{
  "num_hidden_layers": 12,
  "hidden_size": 768,
  "num_attention_heads": 6,
  "num_key_value_heads": 6,
  "head_dim": 128,
  "intermediate_size": 3072,
  "vocab_size": 32000,
  "hidden_act": "tanh_gelu",
  "norm": "layernorm",
  "norm_place": "pre",
  "norm_eps": 1e-05,
  "positions": "learned",
  "qk_norm": false,
  "attn_scale": 0.0884,
  "bias": "qkv",
  "tie_word_embeddings": true,
  "parallel_block": false,
  "init": "uniform",
  "init_std_qkv": 0.0228,
  "init_std_o": 0.0283,
  "init_std_up": 0.0327,
  "init_std_down": 0.0327,
  "optimizer": "adam_hyperball",
  "learning_rate": 0.00594,
  "beta1": 0.9,
  "weight_decay": 0.0,
  "lr_head": 0.00501,
  "max_grad_norm": 1.0,
  "warmup_steps": 212,
  "schedule": "wsd",
  "decay_fraction": 1.0,
  "decay_shape": "linear",
  "final_lr_fraction": 0.0,
  "batch_tokens": [65536, 131072, 196608],
  "max_seq_len": 1024,
  "doc_mask": false,
  "train_tokens": 996700000,
  "max_steps": 8226,
  "dataset": "wikipedia_en"
}
Each number is 128 + 32 x the weight over its row's rms, rounded and kept within 0 to 255. Layers, rows and columns count from 0. Numbers have three digits each. The size before them is the row's rms in percent of the matrix's.

# up: layer 6 MLP up, 3072x768, rms 0.0327, rows 2551-2679, columns 0-47
# down: layer 6 MLP down (transposed), 3072x768, rms 0.0327, rows 2551-2678, columns 0-47
up2551 101:066115124135161145128189163105162086101126161127164160062112082142129093105186098132111039160124109078110139115105094126078089058106076120077166
down2551 094:118117096138155137106166121091125112127114110097088153148100090155099143187106141132141122075153122132110133167132128132125181107123124076091123
up2552 116:114116091101091101074080166079176159141132102175124178137119126121147125154077119141170119123101136150230090138163178120137099145152179184119122
down2552 127:100146088064139144151062136151116100131152140134101100116075205177143121183129141146179145209127192101111131145106116140130163163131161094133147
up2553 094:142142130172093083114034160080154162127116148148083127148110119128132136109118119159181158081083201184095110096135114155167141060145142102151076
down2553 097:073084091130131085153157118137085135143095090169161063136165071144109131102145130143127134131082076170123181109122148119049152151103107119149107
up2554 090:080092134112073114099144120157127157133151188124158149094161098121130146118146156193136111133035100175124087047159092171129104150119123201137135
down2554 091:101155116130157092145137110128176125145136099118105101112088136151136130110104161126088143158115097183125225121098106061101139141125106131148124
up2555 106:080166171118108134120125158165158138177111109075114185047149137117163157106113042153110120084175192119106088125148110074090114115152099120096194
down2555 098:060086185058112074134163142115075093137144144083117107213104138111214127138183093095086161126130118153156087072138144097097121088187148119135117
up2556 111:152131063114190167093130121105189159125187095159144165170155121153101167129151064195117158105137111150129121106125123078174130172154084155161124
down2556 120:144164082102143052154161126165151140101134159123136163116103110159163151137127003165164151106134113104133198167156093105101090190142117127159150
up2557 100:049133138105120156074102115124189142131125130105116161101130153145144105143163087128137142143161118104114133132161133090118101167228151131120146
down2557 100:059084124163092113114124109104111117110119079162183127152148100175215131120135126136097143136144130101093134108204157090150144202111155099111141
up2558 096:146115087185157169086112131102126086116139172072167070151244146095075122158144123103092101097145102116113168080186175069102124152158074152048212
down2558 087:130096123108143109136117119119112134096036161125096155155113148134150138081123169125153186175120138115123093090103132162083132112159135089098088
up2559 113:132086140179070156125131135057160127152131152139145100159158077149125085113168119056120085126090182181147158109087172138131133111080131158165176
down2559 111:127143131141091136180073127121164130163124127128124085081126126148130166122136153094070160111112098078156148157083127094150132192063156105101109
up2560 098:128129075139125137102092128130179145127125175145082095074238121144145107142142057114130109115134169127142088125142165104108122127139108110109136
down2560 104:150122103199145170130140160165150126112113130133144122124147167166124105143136045187144105120107138104131071084089139127125145121115131100124120
up2561 124:083112143128111066120098105116087144072147119070183152051129096081154128098091158084179091161151164173094160136164130110182101177094094188154140
down2561 111:160132163140093105154077154086122126094127174064143182058131146122088125085147141155142092150145145085056160114128171131041161114113119127139123
up2562 103:102136174125138129079141098108159154148131078115095140034183123122096098129073097154165101145091126092107127140132175130105049141136157130177135
down2562 106:160153135110106165117111117143101114115120075173127121108072113114078063076029141108110120131100122127107080113090132139080104168117128192125159
up2563 105:073165137146109109131141121174128157091124093134170069104217075150186219097081165110164088109084140165138152075116186184092150158081102165128116
down2563 117:113104102149139091114101110152149125104117082164111075155177115168155160165100167163090140126106133156151131067102137086100140164106082092159099
up2564 105:116173144147108073108121101142142128097149165053095092096119114076118151082154174110108149137099175104119128117093129115145108132164144146139192
down2564 113:091126159124084063168140119142103151102140126148097131110101097115149131085151129101138111158128105155070119105083094160093103124124088135124161
up2565 104:132165141159078162129134133074151115164106119104115098210092150129181145184123086115091121082150191119191119135164184112090116123070141106175166
down2565 095:096143119131099152125170137103153135125124114090099127092158154096130154142166044138173175130173106050133117094121133151132157105149147174150107
up2566 096:102186091141124060106088142139158149115123144115124149097129205144143148165090132073089099156140149151152209121152117149110089161099117140063136
down2566 092:179168120123146124174200133112128114108122162180171129110154159144113136122173149142105144189148079124146156106071116141112141134154105146085113
up2567 105:193106150150218111092169134121138147133146160106138115129178074143120130148110070133090103082104164118159104094134156121139163102182144097108168
down2567 100:142144155110127113109099174152098100146117107092163067121137150097119133082100169165150181152124079117144130109137133055125145144140140102143111
up2568 099:124149111088102097101149135168134123101133168134177107079157204108128148116085164179064150073131205123178116120109139081106140139151140161145154
down2568 095:140156057122082163118110125110100171115132125156156120149105175132168109097075152159064083181061101156124149135118122143113128154138152167174051
up2569 080:130112178134156172105041150110168204089137152143147123123129211097127114148156178094159128126145156150144101131104129136183070103145113173100093
down2569 095:093156141155153189057104125092130146108251112141116129159133145129164121125134119128142113115156127154139104205114102165206100093138116145079140
up2570 092:158086101214138130112121166055157135080084163111129151159115149134134132147118117152130119127134125116110057083172208097150101126145159166093148
down2570 073:145146120107130118121121181119115155143000133137105093159090101142152148120088163111124105136109110197114112091151135129128127093132132154105125
up2571 095:124077121130132128123162137137133136150145123043107128085160173095185175098148059221137130155162169151166113129088166100188107168208097117133171
down2571 087:096151164139128155115131090084155113137118184138153143108141142095074118192107147129173122102139099154074136112165136081173069082151177188189118
up2572 092:173149173124111121105151123113115143216181145119151132130136159135152090120113181122127123119070124148132130105177137115083104151144067144159140
down2572 089:138091133124113105126157155185142149134120087164121113085104093133102053134130079099098086076123129114148105093080136079110119180161123121130151
up2573 111:080144059144116163131136089100154125152097114129111131161117128136141169106112111126186135094168116136121123145195118100145067097130117139114139
down2573 118:130103095122127107100090186147124169121124121136073119135120162150124174136104143107161152144174170111124130131134120185142118117089157121139114
up2574 079:162075128128171153121157142034173134183140144133095156070121124134091133156159065147138073137124049133080138176078205084121113127193157144225191
down2574 080:114147113127183131191122123133157090130164105116096165123124099124121080051156161125122127113151168131145130177134164171147161119076174161141106
up2575 074:115114130135108150145072139079113077106140064070165137116161160130173179129129103136172158133107189109167126066154125142096111114103124099207122
down2575 078:173158108092161140109117115093177200129143140184181102203153164133120093160096161115131128138138153189068138167094132134126136130141078159104091
up2576 106:138127216104168090148123134141115178117128114083131142080132113052086107105158118175125074159137083134126114117103093095158152146174092161119116
down2576 112:106114169166091148092116101144168096121098074118111125120056133104115114154133133118131083160116156141089129112093128122071141139155125117147129
up2577 113:110224098162169056119151154118164112130065096106150149078148173088086185123159136177129148129144166065114137094128107102170091126159173119168133
down2577 113:109117120098095135147167116131206160190126127157152143110083114149076182159133094123190155156134127171098144091114123110165178180098123056114144
up2578 108:090196086144162139127085173108170135136147109110137177179124148148118103158182127089097080154128121150131046154141148118121089155126114161112121
down2578 107:112105085144124137072105188161098119122122113078081169186144152095103093114168134160149087174151130080119096141125060103095110119155154110144162
up2579 114:083168173149143107128134115123193154097144097117145142135176087106044170105191116115176128130100091159134084100157107131126125116111105135131128
down2579 119:109131161165075134163097120139130095071118155114129116066151148136045160086121173143121152066173158146116143138183133125118132210145146113175170
up2580 109:171155190141142087106120148113160158140144154135074138110157176189114061115150130169167111126121153161121123126139097083172135109146047164120131
down2580 097:119145132087058143120100149100102109123115142170141154142121116126110128159165120152139137122121124187161101121133144069117099090094093171143114
up2581 110:161083104167140130074132139106116117094155178119079125060133210145100082115115103113144140143130142106135158095125091100137060070138101101167126
down2581 120:148122149113092138144125104072156133126119118172155135130095101100115106160141143079157101206093134179183108114155124084197110117136128108090087
up2582 107:131186155130159083110137136095197157118142140075091121099161179094091129115160120168151146070131153183082151092120166062127112179187071130088111
down2582 107:113146164118127124141147098093244112111097121113203107152107171167156133134112152165147135203098129143073149133156166105190092067139156119139165
up2583 115:108142128131147104120042213103144123121109101100106164117171125105108152073114126089173130093120112109148115131150168154131151160131085134129162
down2583 122:096129085135086187150129124148141038093164174162137121124144146155084176078099112151132129136126110183129085142113127191117072162112124052137123
up2584 098:162092201146084060090071122113182150066103129099126127129162129101087124126073164122109169116116104161199114120046203092134116108176111151102135
down2584 097:150101102119144164109066118144090112176088077149120055156097149107162142105109113099146159177141112157140137128154068094168139172146116166148164
up2585 073:114119154139183106105144125130102136077147128083181046117170128152088141128142099147124146086167117110081152113169112150151082149147148127093175
down2585 078:132144135146070130147070106106083119118095101167044174107107147139164178154180142188145074146122141142150149180060127064136177118064140130102093
up2586 107:129136083080024132087094136078121067128140099109092192114115129136139164086072117062132076151101139132099121156117175068128132147123098152164129
down2586 111:099125139099097128137095137101123119160119148086091095119178112077116184108126157150094085148068101138093111091126114132080123088083127158099160
up2587 104:136184167124077202121128162138117159116114041145083123132175146143085109128139139180164152069106153199211050119151127137094145127128140157149125
down2587 104:178126121094108107133080093118149135104125196190030175127155101147116122132100119125150186139145112126107100127143105162184145124066149053132067
up2588 102:142153208123114107111118142160148100071160093123120190097092141158124118078141088116110120161094131180190090135125123089108066120133126134110134
down2588 100:160045157169133098140168103131102128160154089169109151126150127111098069061113133125149099153104121195110148122196161130135142125200150133134140
up2589 118:167149132141145119150112161111138111083103109105128073102125144080045094143149102113208111120170179216159158072161113151052068113148145096119104
down2589 133:085081063123119128081165117148141137162117110060127152091124113147212175124126124153093160174077082094140117134138135136178149115126074108078157
up2590 101:126121177184119106114070153096166125123131127044170142073142159163152138139097139120107119109156130132157196091182119142109141101164134117115167
down2590 095:098168170145043113125141094131105037147131176162071171189148119127067136149148138153152159116168132142066078097097175165087139168154130165104072
up2591 093:093107107174119150141110134111148113109115141133053139169102094056174174125182154109099137121130134156087106120100146113126111073107123120104178
down2591 095:120071184111112139102139167102127058119133113136136118162091054118162192126114184073113047112106131168125168155155156140188118127087218108139148
up2592 076:177163123147082167122090112109123079132119159098127152133203103083116164145093140139097135125128180147111149073107128146161077115128122126167169
down2592 075:137078125136198204098165159136104087127103145088078125125184149133139087088113165133090157111138159110121127190146098138196100186101106134132118
up2593 096:139170178164144166134116116129146170140149177092169116105133140124187128092117088148097123151152147090119132112176127132116134093155141178098112
down2593 091:114130170151030129139130133072079123133112138129093121103082120129086130191160194067145129140140093119127148139086137128167052133099132206123133
up2594 104:084116102098126083130176103127151102098122164112121135132123154140063094064137109165169142114118152147151088147093121124110104065169148117121149
down2594 102:129122118124130184136129113163107105111131150116128170103066084054134158087139114123149141133179107156110151072114133148087151116137118157076142
up2595 106:119153130110154113109142146171143116185140169138113173116110176132096125069113154083083122139103101198091125135138122053107117187146118178122117
down2595 117:126146160136111129154140159181132119147117136144041148145136134152052052137106134130158121150157158133180092115160115089149131164098125147140102
up2596 101:040133070133088171086092152151097159122172130117086209130163116129101144173135135148162093161071179205111113087147097135153096103117157155148128
down2596 096:120108099122120148119135123149149147128121094170154129166112094088113130124086135126135100125141171110121113102090108133090144128089142159133084
up2597 097:112091128144120083138090089102106096185113126117144098132195222133136145110143141188101062130081167153178104109146119109109126119173105115136091
down2597 083:111126118196145162102149137142085091125132080144110123178119188078118124144115133122133133114101145154208136087133143110133116151106120145083100
up2598 089:082084131082156086094110138151131108179115158082142093148190119146138137108168127165142109059073174089128167131173113134156100138134088151168116
down2598 080:056142105062133129099138152098131158118151095128125170102120101108164129123146110126169114153146121164103114150095079147140103146126131118130133
up2599 109:166159086145164162111074184146200106169148105114132112152212108159125178100167104063069105163156083088150160141149193092107104183130103130137117
down2599 119:124150163176130125148117128128193143124126162138096125153131106169139110124145122166167120164184146103101166097132212054129115156104124144126121
up2600 095:101095133186221106113085121109129115127126088133074108169122176200179152165136104107124184107177110180122091117174201146123100134188156138135129
down2600 092:130128185152051167114121155105166147085116142067192151117126106134039113110112118178158090160117174105152132121100119121115127155115092112082124
up2601 098:176078125150051160114096124132136095150144136105151185134117130149111187122110152144127125088098115151104162091125142111149145089123096129076155
down2601 096:192162121169119118095146104087087120203142148126067147133165115120135119071134144141102144122084150140182100081147146149071142056116158077065140
up2602 096:093139149156098151077149124176171082089143138116129139118112106123142102098169082141126074105160169086154153126113074145065100092125147129162142
down2602 105:131144082127160132101066108117148135164093073086157083111107065130126104122136151192129117119103099122116146088105139137197133118160128155148126
up2603 090:113141171106054079104107095138129151091116146081055125097141226163164155153096147103187171071091204153121114099068108111124125167122068162190149
down2603 091:105137067137120101173145140155102070123101112123130117128102130164117115093109089120121082150165131143089101141161102122132135085157160124131077
up2604 110:136151202167130131104089150091127171110122092142159114119129127105175116111069197146131115125066194128194132120140151183083086130146147140087126
down2604 111:152156146142121181198145151124111138126122147087130185155043096137033068190068093184121100084166140128172102170092129100095091143104067124124104
up2605 105:179135087111100137100071132161195143154156099155138170127172112157151124147128133098128100117136104141134150105143141143113090114173130139121111
down2605 108:085114067166134097134134114080118120141129127158064085136109200080062129137113146157137135144127131120131116133064128099152115185136129115116156
up2606 102:185156145113126163145124113176140134108119117085141179101087139095152092133141141175186122141058191120129099110109151151141091159125064132124145
down2606 098:177132111148181141076079148118158125118127106151185084128115128152111123151104153102129131080201134173200171082163141070092077140102054114099132
up2607 099:189095143119105159126101161095145147157104139042124099139106109109092150116128131116102127037186100129087151154118147122124077142157098121141151
down2607 096:071139124140160100131170142143154121082126159107153126199122101126108121097109093183119087131166132078135111128060112136196108171115158122070155
up2608 086:131087143064101080094092135063112164189116101111078142090179120172101147089110146121063077151117109152173163122167131069114156159119133161131109
down2608 087:175118056161155153148177102145111136086111120107099157113107134097147146161167132077092079112184157116095137145104131145146166109085159099101103
up2609 097:140151179142084098122128126076134161130136092121070114133173183126117128121139130089056156103114109140150041105105162131148108149143101112115135
down2609 096:176129141137079177119150103144108156114138154204092100095176116129153074136108155117082143121141124118122159108120200131151196112156169098151157
up2610 107:017144094126161125111138122190170155144121167141161128134147125115153169174101123134123128133139146132130081104149168110142122089135125143146116
down2610 101:102088131151169135065148123123109142109054206131154135169158158103148129190164049103141137118134107117170140149137190082106096100080189162122101
up2611 103:111135119119134099134066180087141161195118118090153171168109133147146167114169102164088059064180175075172093098119158147105077127130138155122139
down2611 106:113145121192110069145112108113141110111120136146154175130074138165148145139136119134109135126137101141144177107130132060119131177072126173142167
up2612 105:111162144170092141128109137100140122134117168106133077118126164160136095135139138176086085155091104150117089131070134163181130156195105126127136
down2612 096:104135150204140129101105147199051135106120162114143173137147166197138171100053156125099084112126080145157148128088136165118111173146138115092074
up2613 099:157165078107139122094149140132108078181103126104101119127114159049097111144071122094137172146109105119118088159133138117160066116122147123122096
down2613 090:130161122113115111122146167092114147127117128146112088162142138163118117159115114104147143089179138125122114094025164123131127146144115090123169
up2614 110:151082120127197099117114182137075180103096115111089126157165077150137109127149144127104111106139137123117167126093102057138147082110074130129116
down2614 120:144161101151179161077166118094167110133125148126128112162097103132151153145126115131102191184139135153083113083104145119097139100085117116150156
up2615 089:152121066158125102123126120164130142142102140152109152159117135086047115144074146118116152119060099202147081185139099194202126069178097147145109
down2615 083:139149177097160164112130168142135138087117128130167107138093144124109144127184170162105138079107104106148155087157140125192124112204114113118130
up2616 092:103103123134130129110087153086127161139129118147093157172135136154111098156133100162164122178095125128139052120106135130188134096092157183137102
down2616 099:146112125188191130133128156167104115140126086091154172119124127159169151170154121137155127132085182141178133124164122174084113196107110156109114
up2617 080:168127158140161118107072144122167160126133170154111149113110118150132128155094135097079145144130077098112093075140112127136106089132119144152155
down2617 082:093142120137143153137196120118076138053143124137113157126108047066145087138113118184155080137138168116110132154153121093119179160097164158110135
up2618 102:128112161129052144120133070091120149083155151134142142069157160127112197089136069133091107142103180134102151102062157104147116161182120095096112
down2618 101:080103094077152127136138148124100148114150092145136117116108129115169102144128203108168138112206130174154191064107114155081107102174109163105139
up2619 111:145152130130117105110149206145095119134111136132168162136089136141118091172107119168157136142113138143114132140157117124086054091132120153064165
down2619 124:119162168125171115122104116099134105131152088146099172113121127144130141162091089141181147134136124186115118134124128074118191167166148117124159
up2620 113:093162115110167098143121155148180092141139099114109140125133129149131141145169080170128089128127165086109074129165136086127166099089123134179192
down2620 112:079177148129138149111080105162189136103129134101138135173131164105159091119180143182154111089132126165097115154167093052137154125112157110113137
up2621 104:172153133162165090129110173116154122136115114157185153150127128096162170068166090148142113108163139132124117108130173097099114133194109121172157
down2621 125:164129135141109109179133155114161123148111107139103157114052108150211137178088141106144122130142161132168146081137148167158177141109177100145110
up2622 100:110134229097108134114120201099159132123147109111117109124140180105149133133077156085077057120162113139132105122077166140163143129129092122174112
down2622 091:160171193101113141156181195140113164095148042134126093148145132141157123117168201086114100146189098112142091091125195096101183161151151128160135
up2623 098:145116155145126068124116159151170147108141151124144118117143118173079220084069133135130112083150148189188101083075124136092098176098076107087140
down2623 090:149112118146175097192081152158158143194085125133147111113153127113149095110173132138120103117138063153133121143104193147102127171070171115135097
up2624 100:131146168145112120124081181166151127028130125084194094140159114057116169159082105078118084148131154173146143082096138127055086096185127135136164
down2624 101:152146178163082077103112130022125097125118141163098135139128135123121084071128147111132146123114094164083095086123114163109125075137146128094153
up2625 077:143155093207170170128106146110167108133121094130160131163140196142139098137094138108071103117169126132181122086126105189091117096130086103093165
down2625 076:110141109106180178099143128137128177121144117145123128149088114108127083084075104159154152106137161080100159202146132125159101145126158092063111
up2626 112:208076184128114111092122089140091177161123134136185128060147154159116123150065100168085127052091107160156127069128120170137108179187109102173172
down2626 119:063070135085149096141168100144071105145142162192175128128203152138127109157041133120109145159080079142132118146112163125172082119076095121146086
up2627 102:098125131140160172076120162091169108090119129084144139135106121060119108113196145106113095131132117133135175175176117137140072166129141090119177
down2627 102:119126168126158137115071135121092112174152113139123119179097152156109147083103156175103085061154101170115168102110077144145124187151111123096109
up2628 104:140112180129125120088143185095099150106140179168113133104098107169094085079086111155155138153157116156101057111158096101151137095120162160137162
down2628 112:121130119142160099094098126089115120178097117136149079135152093107129104133139095185148168112184167212115113174111103116135136146159109116129221
up2629 096:149138122132107085108142125125191079169129134109120185060138069132120096174132071156134104145109075100175092138081187133148158119120102164134138
down2629 092:079187168159151173120155087204119130168139115186136145100096116143060108141142125094175136143157153149123123156085095136152151129128121141140123
up2630 109:095169141135122137126080197162126204171170069138148211127171150176111072096225121152151102166121111129144104083078107164152152150110148156131132
down2630 120:112102133166129148188126176108128139141131097176152133139148159092135141126156106148096124131138130127110157105134088125142110150129122123130114
up2631 083:121199099145133129111129117161139102167103145142157146157101119098149115161071157116086080187156098178118081163183130105176121122119127144097131
down2631 083:098127184106101127079157103174176092143106085086111102125149150121068141154138068130142196163138129199145141125115159117133089153151134121171100
up2632 074:138093109079146140113083140158125069171128159118176081096177129132130091129107145159126152092166105102062157163146131091118153167169099153108139
down2632 076:109171138128218140119152156097122155128130131136127085152115115181140133103157140185115120179130102140162132177126070097131132172105119106110071
up2633 090:118078132145164069117108157089111120089136147145068098099147161134101193189143128129088124149087089127099103143114217110108143145155096133092155
down2633 087:071171122130112150101097127171100164112126094189102187116143170103124146094150119062144134105074137180159163135088139124088112103184156161135109
up2634 107:183129137152095141084095205138164197138131085138166148161112120130133160102178103159092082135098131180143109086111101117061119086110144142119112
down2634 101:124141097167074112131154124173061111124093112110117061142126149171149138082118125133035127138175090129114137116160130113136137107108142176158134
up2635 110:098136088149186138116137183105147175086131102136171155153119140153109123135149077146143056179145105143142089146167110140160126144188129154147137
down2635 108:154097203127145117099079126116089134178140180201123169105208079150135083121174138132133146139122087073135098104194091171177113092136128129148098
up2636 102:127128178169103131120084140076176094102083109141113106137104103104061153123133135089148082190165136112103124067128074094119095093138139110128160
down2636 098:116131215108122100092100069169128157127124130109129149128115103131102107193121073101160109114131131161094111133111091185149127148099076113160068
up2637 103:141160119134171119133164140184099107111156132172163145138148100138074096124125145094118125167131177251135161105110117111137082115203140171136143
down2637 110:110120071115117142127177116180148049096123137181143182070139094133193148155135130150083122134124140161128095158078100130168099141144152093070130
up2638 111:171149134133114114107134130073139113119112167081136156106142214121121154083108151131128115061026131159133113154130120130148105197111148196195122
down2638 109:025197126143173091111115147156083153129122154116140078112141123099117153176114078151101190150157164160163192089174173187139098206066145131111118
up2639 109:059159124114160145106087151086159111150174132075108144107108092101055139090136099157189125152123108147161117140083138135169138113132130129079130
down2639 116:115083094098145098168100127102160101042129109073137077113113123121099115091116126112154145162132134148093116127126126167104200162148149137116133
up2640 099:098155106154042154138120127127124159102147189100131196102095099073053165170172080166095042165109118048121133080164145078119138126154095071050164
down2640 097:056121138106190117164101139132170141198102124119105096114130120042089142090125078109134170113145111204156204117102112125099104129128122151124095
up2641 102:100086173116097093082105107092179063104133151077108137043128119137056153152185128065074085089112208119138115131126088112114070088180127166126128
down2641 102:076136169060167167074155082154091137142131135129156129173106144112156163175129144078114126112048172111126122112141111142121134067164100080070123
up2642 097:138112147159067121105129169165120114148176143105179138165134141136052148087062146123126117199162132186113172081118196093106112180090054095091151
down2642 095:183102168119113107092122084041107121123136163129158189142076123150106106146125162130109145056134132161087126109173169138060073173119085088162145
up2643 104:152088077119110104071171092154107126133140113110173134148156116145172079140178153166156090106168167177092164125184138073133026122104185126125126
down2643 108:151122125153144128102144105122105127124128065138173133152110106087129174190126109187173127071123121127140083102084106113109105158114108135094117
up2644 102:135060118108152117109150196092108122171139087103148146090115115178138145077141187151142050171117106117071117125152166134149118145116132107148102
down2644 085:161102109070129193092133127152155111157119083147112140057071137137102147117085147109092126213156134120096113103117220158120156145169125135037053
up2645 107:146105195081133110118126156128145111163151114096133091060150152109158122090135080130155193113147165082154099109170164121121140172146149140118113
down2645 106:103138085156222105109170118133171110126107073144185087104095139117163115113127135129076142111153111141134140121088116120060099182117173070126107
up2646 095:189129145127154146127140108111138143045142171147132185102103133116108159062156132119081124091148126118169085081057172109129170102118137200064159
down2646 088:127143124122140172143085135127108071155097127069046161103145133142133121177140120134164147094159167155075148166107136102167203061142146110157093
up2647 092:084135158160151142120127133106131118083131139102137125165102118121111112066127138130125073167140130126116139143166127093162153085129158114108181
down2647 089:139125163090111102127060158145118100148068134149051099140138149139177117116123095138132148117098120137114090137077100161108105159139108144119101
up2648 105:162090127123088112088137151082125154167106130115169136168159171193149169087066178120109098156094126125105114082127134126106158126155083172135169
down2648 108:119071098097119099147161088149183116212114115145145195106099168131117169148061139134117118129136108097143104129114158157107139126142108130169167
up2649 104:143122121112179120086128163162181116135117110100110136103104076073163148100129051104126050200191106167113142101156147148162151077113042154079176
down2649 089:162097113093198121064128170074159138117041172151189099109128166192102117135176143117102094121110156139118140149135163209132125154144133147083135
up2650 097:107063110103144058080158110119081142134157073079146166131115094087145126131085110136213113128090196115144157144184143150147105083092125191120099
down2650 092:117130150157104146153133155148163097123106168107164136100137091157085124146094172093114101146161109159084148096055173077052156156134089154121183
up2651 110:105152125128099118121124204145172097123148134090101116108147115121097132145153171124127145079073105106125108140158092124122164160148101124152113
down2651 112:086159118102121093115184133158118092066141169077074175091118166154079131141110154111117156107147152152160137176147179180136126163097179114081085
up2652 088:104107179093123102101195078170135108119164198098141138169206135124139118100133156135144121115173117138141188060090115103128139173109145186046188
down2652 092:182154111161106141158113153137174131102124097167151212096125096168089150143121091148126190170097136133124095166137146136149118111167122123187121
up2653 109:105133149144100143103158141094114158141140186092181164099143164119117094078147171131153120129167194125134208118104162052141091125236159118106144
down2653 100:076128104153175167154087172157102139163142125178135145092126072112172076092155084075081129149143066188141126123126135085120099117088130109113122
up2654 080:126139106173134107113084170111119156115142149105126104137125165150151193117126149132162120072168168174137099113126094124114125077132105101191122
down2654 078:134171092135201201136099125179113153152125125135112116141119160111168126130099133112085096164206053174081123182058112170158083114168107162112076
up2655 111:118133096133140139111134175088139059178084135121072191138116157126137067157123132122119098138088119112125112139119147100131109100134138139153131
down2655 102:086187094141129140094172106131069103160123101115103113149125162139080146088153142143186090100171134160108151107127128162140135066105169133081120
up2656 078:137147149122026097122105102121177101150125057121135124181192083134201125167107095063117141104107181113207118112087157155141099131135087137138130
down2656 081:045149138152192142136092126105162146117164120175106157152150125117149072130170128157111102086144147160090108170124098140144140108108191119110108
up2657 119:132135113135123124077081177118128140126144082082147110145137121115107086191114134066172091151120090120087126147206102118186116076149141125148094
down2657 112:153116143064141097115175109072117113118128097113125145161157119184139075100146114190083136120059159128149125164176123165136163119146137158086077
up2658 091:152053093147136138100134114190144097172149106110154083132091125106173096152154080125175102156202096082095139111193123143093138086102148137109141
down2658 088:113191124114127154166155106067072119081106112115163145131118160131085187121099153167117144143079121137184069091159163120116143158094106112148104
up2659 110:139132117114162160099151132094086199165140069047119081160151148119150087145149151088091123144066212133135085067153130119141131041129114130119149
down2659 114:147085094068112111133141080214130177151118160130095159142102139171170151202137133063142094135117141120152089144070127148150106136147176123166172
up2660 099:125149156123119103106160080152120184124137176099092170068154139127091171105127122088136143090188139108150176100095140121095126158168009128108144
down2660 098:117125095097133129108076150140093123159124136146086130127102069114213120155162132115103118158130138186134077108116100163091145092131100142064080
up2661 099:150162141032082071102148153156178187105141114136105121101110109181107099110123155159116106140049152152192131077118126145130148183187112113138111
down2661 088:147108092087057067149126111189106129096139136131076148098153162237126173149150167136099130151169074100101120162155167167092098178094113108128126
up2662 106:152166153153104163097157163132156137124117130139136124177150121132101138171141110115140098113135211198098109103079145114134136146172186125144146
down2662 112:142161159152068137081097116135153137136115203129133110129062176126066113123128146121157136086150152104111091115108173137151127102136148160130095
up2663 105:079161169134094132059179137145169115114140212161147173151132147147158096116130038123171080100125141168165055089171126152228152148107181134144133
down2663 102:115165121106092182181126112194147121152121070090173155123093099122154071111160107162097157088159111064181152093177157083130172083090096079126104
up2664 073:140184125152150152099124165087086068130132156147156150112126149108087151149130137132096120162154153136140147087195132072151069202143167125149144
down2664 082:122136105145163227111090134124097151121168075152154131161108154122169095164125191169098130145151110201164136183126091060132143103132124065130129
up2665 105:121092184079139118085065124160134094190117135076127133141096186160122122184115114115112123131186143159171188118077136127125135125112092123135162
down2665 087:110144103092134130085169133141153130084056122140111139092183132119156158085172095053084122081099113147109147117134139131053148138126130119138094
up2666 082:107092172160147095129149104095151097056151182168105111088107110113167132120134131147146125070046111113127087123121148107175150129184113104152128
down2666 082:082130123132098124120123136134121155150078075139151089127141171165138114111092114092161138098141123087114145122080165134108153162167165172112107
up2667 074:156086123171102090136159172106165067142094136125147097174161102153113137068093111115116087121152083110135123183128181159106135160084171089143138
down2667 086:121128100070115200157189100112124170144095135139155212082110102079090126137155141166131112143126164136134126130122117110138128099115050138086103
up2668 103:063208085156150178110083128149158157105143152124115156186147173161125146131121122078086090091159092180163052114070073119112105081082114123102097
down2668 096:151096141105117111111143187096160088116148134124060123104052103082153111169083095056130147148120106148102174107122206096157108109106143115107152
up2669 075:121140133142138034083074120255164108113137102133112123093116145155155165152138152110126137038147148142150034167159151105060078170126130144143156
down2669 080:120158176172121104133180136159093126116181145132173104162113095117166147134146128106144080085138110115130107226150167140125115146157130153146138
up2670 091:193147092142150121153153149136130055146134141126147244072126210092166112153137108094070108107132080174115100151105183112118173160123069109138106
down2670 087:156172085103098140072203085112119102085134095172135141129103107133139168220094143096145106103127122191115101135166117114087131135098107107122106
up2671 105:165127180143112099058140206082149172036110187117101174124068150091107139110197145114166064101070107115122109115153129108138147098138127134188178
down2671 100:110101091131089146104068120137131171168111141077146146169155106141116082135110120195151111140070111108154088150080182160129109102096135155100095
up2672 095:083151166139130108109124137142120060101116102120172130089177208161168131138114133106165154116136129149132155170124125139125110068130127108167153
down2672 097:121178154163164164125167145137181153052125144108093085034135113134075131141164114136121104139143108125138167139203099147112102130070126180196119
up2673 110:153165171128193083064149116140125112130121145105083124109174158180155203064149081116094129122162157095105097120131199156078125068132124193067130
down2673 115:149080131119072103134118051162140113101135125089159090116145201112094154128099099126150164158132101154150151156181118131111108158119129155092107
up2674 101:173055102144101113118127127106138137134122109110191141129086127067107068166153196126117101120162131128151146125091129077091168113065136125132134
down2674 091:164096132118101131144075126112183131148091164152127100140124072148179126169112137135164142122129159131118141132121128143141175143135089077104105
up2675 119:131177158125126186115134122111112122181160148141128129126152198125117133119086090126071176103131164208092160129165164114136141123189103114077115
down2675 122:080134071118151184167118148128097149184158118097087092167122136163083099084140051134133098158149173167122128116171130121090098179146128100135116
up2676 095:159064158128080158089170124121146107068107152125108157103172122118118105138085161081149142143140166134119128127082122131181160086095148186091158
down2676 112:161137130173147179123141165182154087094206128130141112108102107151103133130080146119125149119148154101124129167099117110152160111131088196072108
up2677 110:155107119204125132138126100129166096161126100127152188153128129172138110171145088114047152050175131189156118136078112069148086077206126084081167
down2677 106:103168173040099146128109147170153072100129119153147178144162141217093166146163121170145150097107152190096088106110132136085116184137111155116107
up2678 104:200106142148165113143174123118135096115132116116141137065129222140125234163179172139058117103047090154098092092072128107096087112089159125141156
down2678 103:136129118152111160132138094194080117087129135145134107115128179065123114109102123128154114116122142220122160116111127149164105169068147152142194
up2679 111:116097209114132125093111196093113131187131123095100143138137148107044123151137166147126083156156117158099163138076119117080134176117105130151127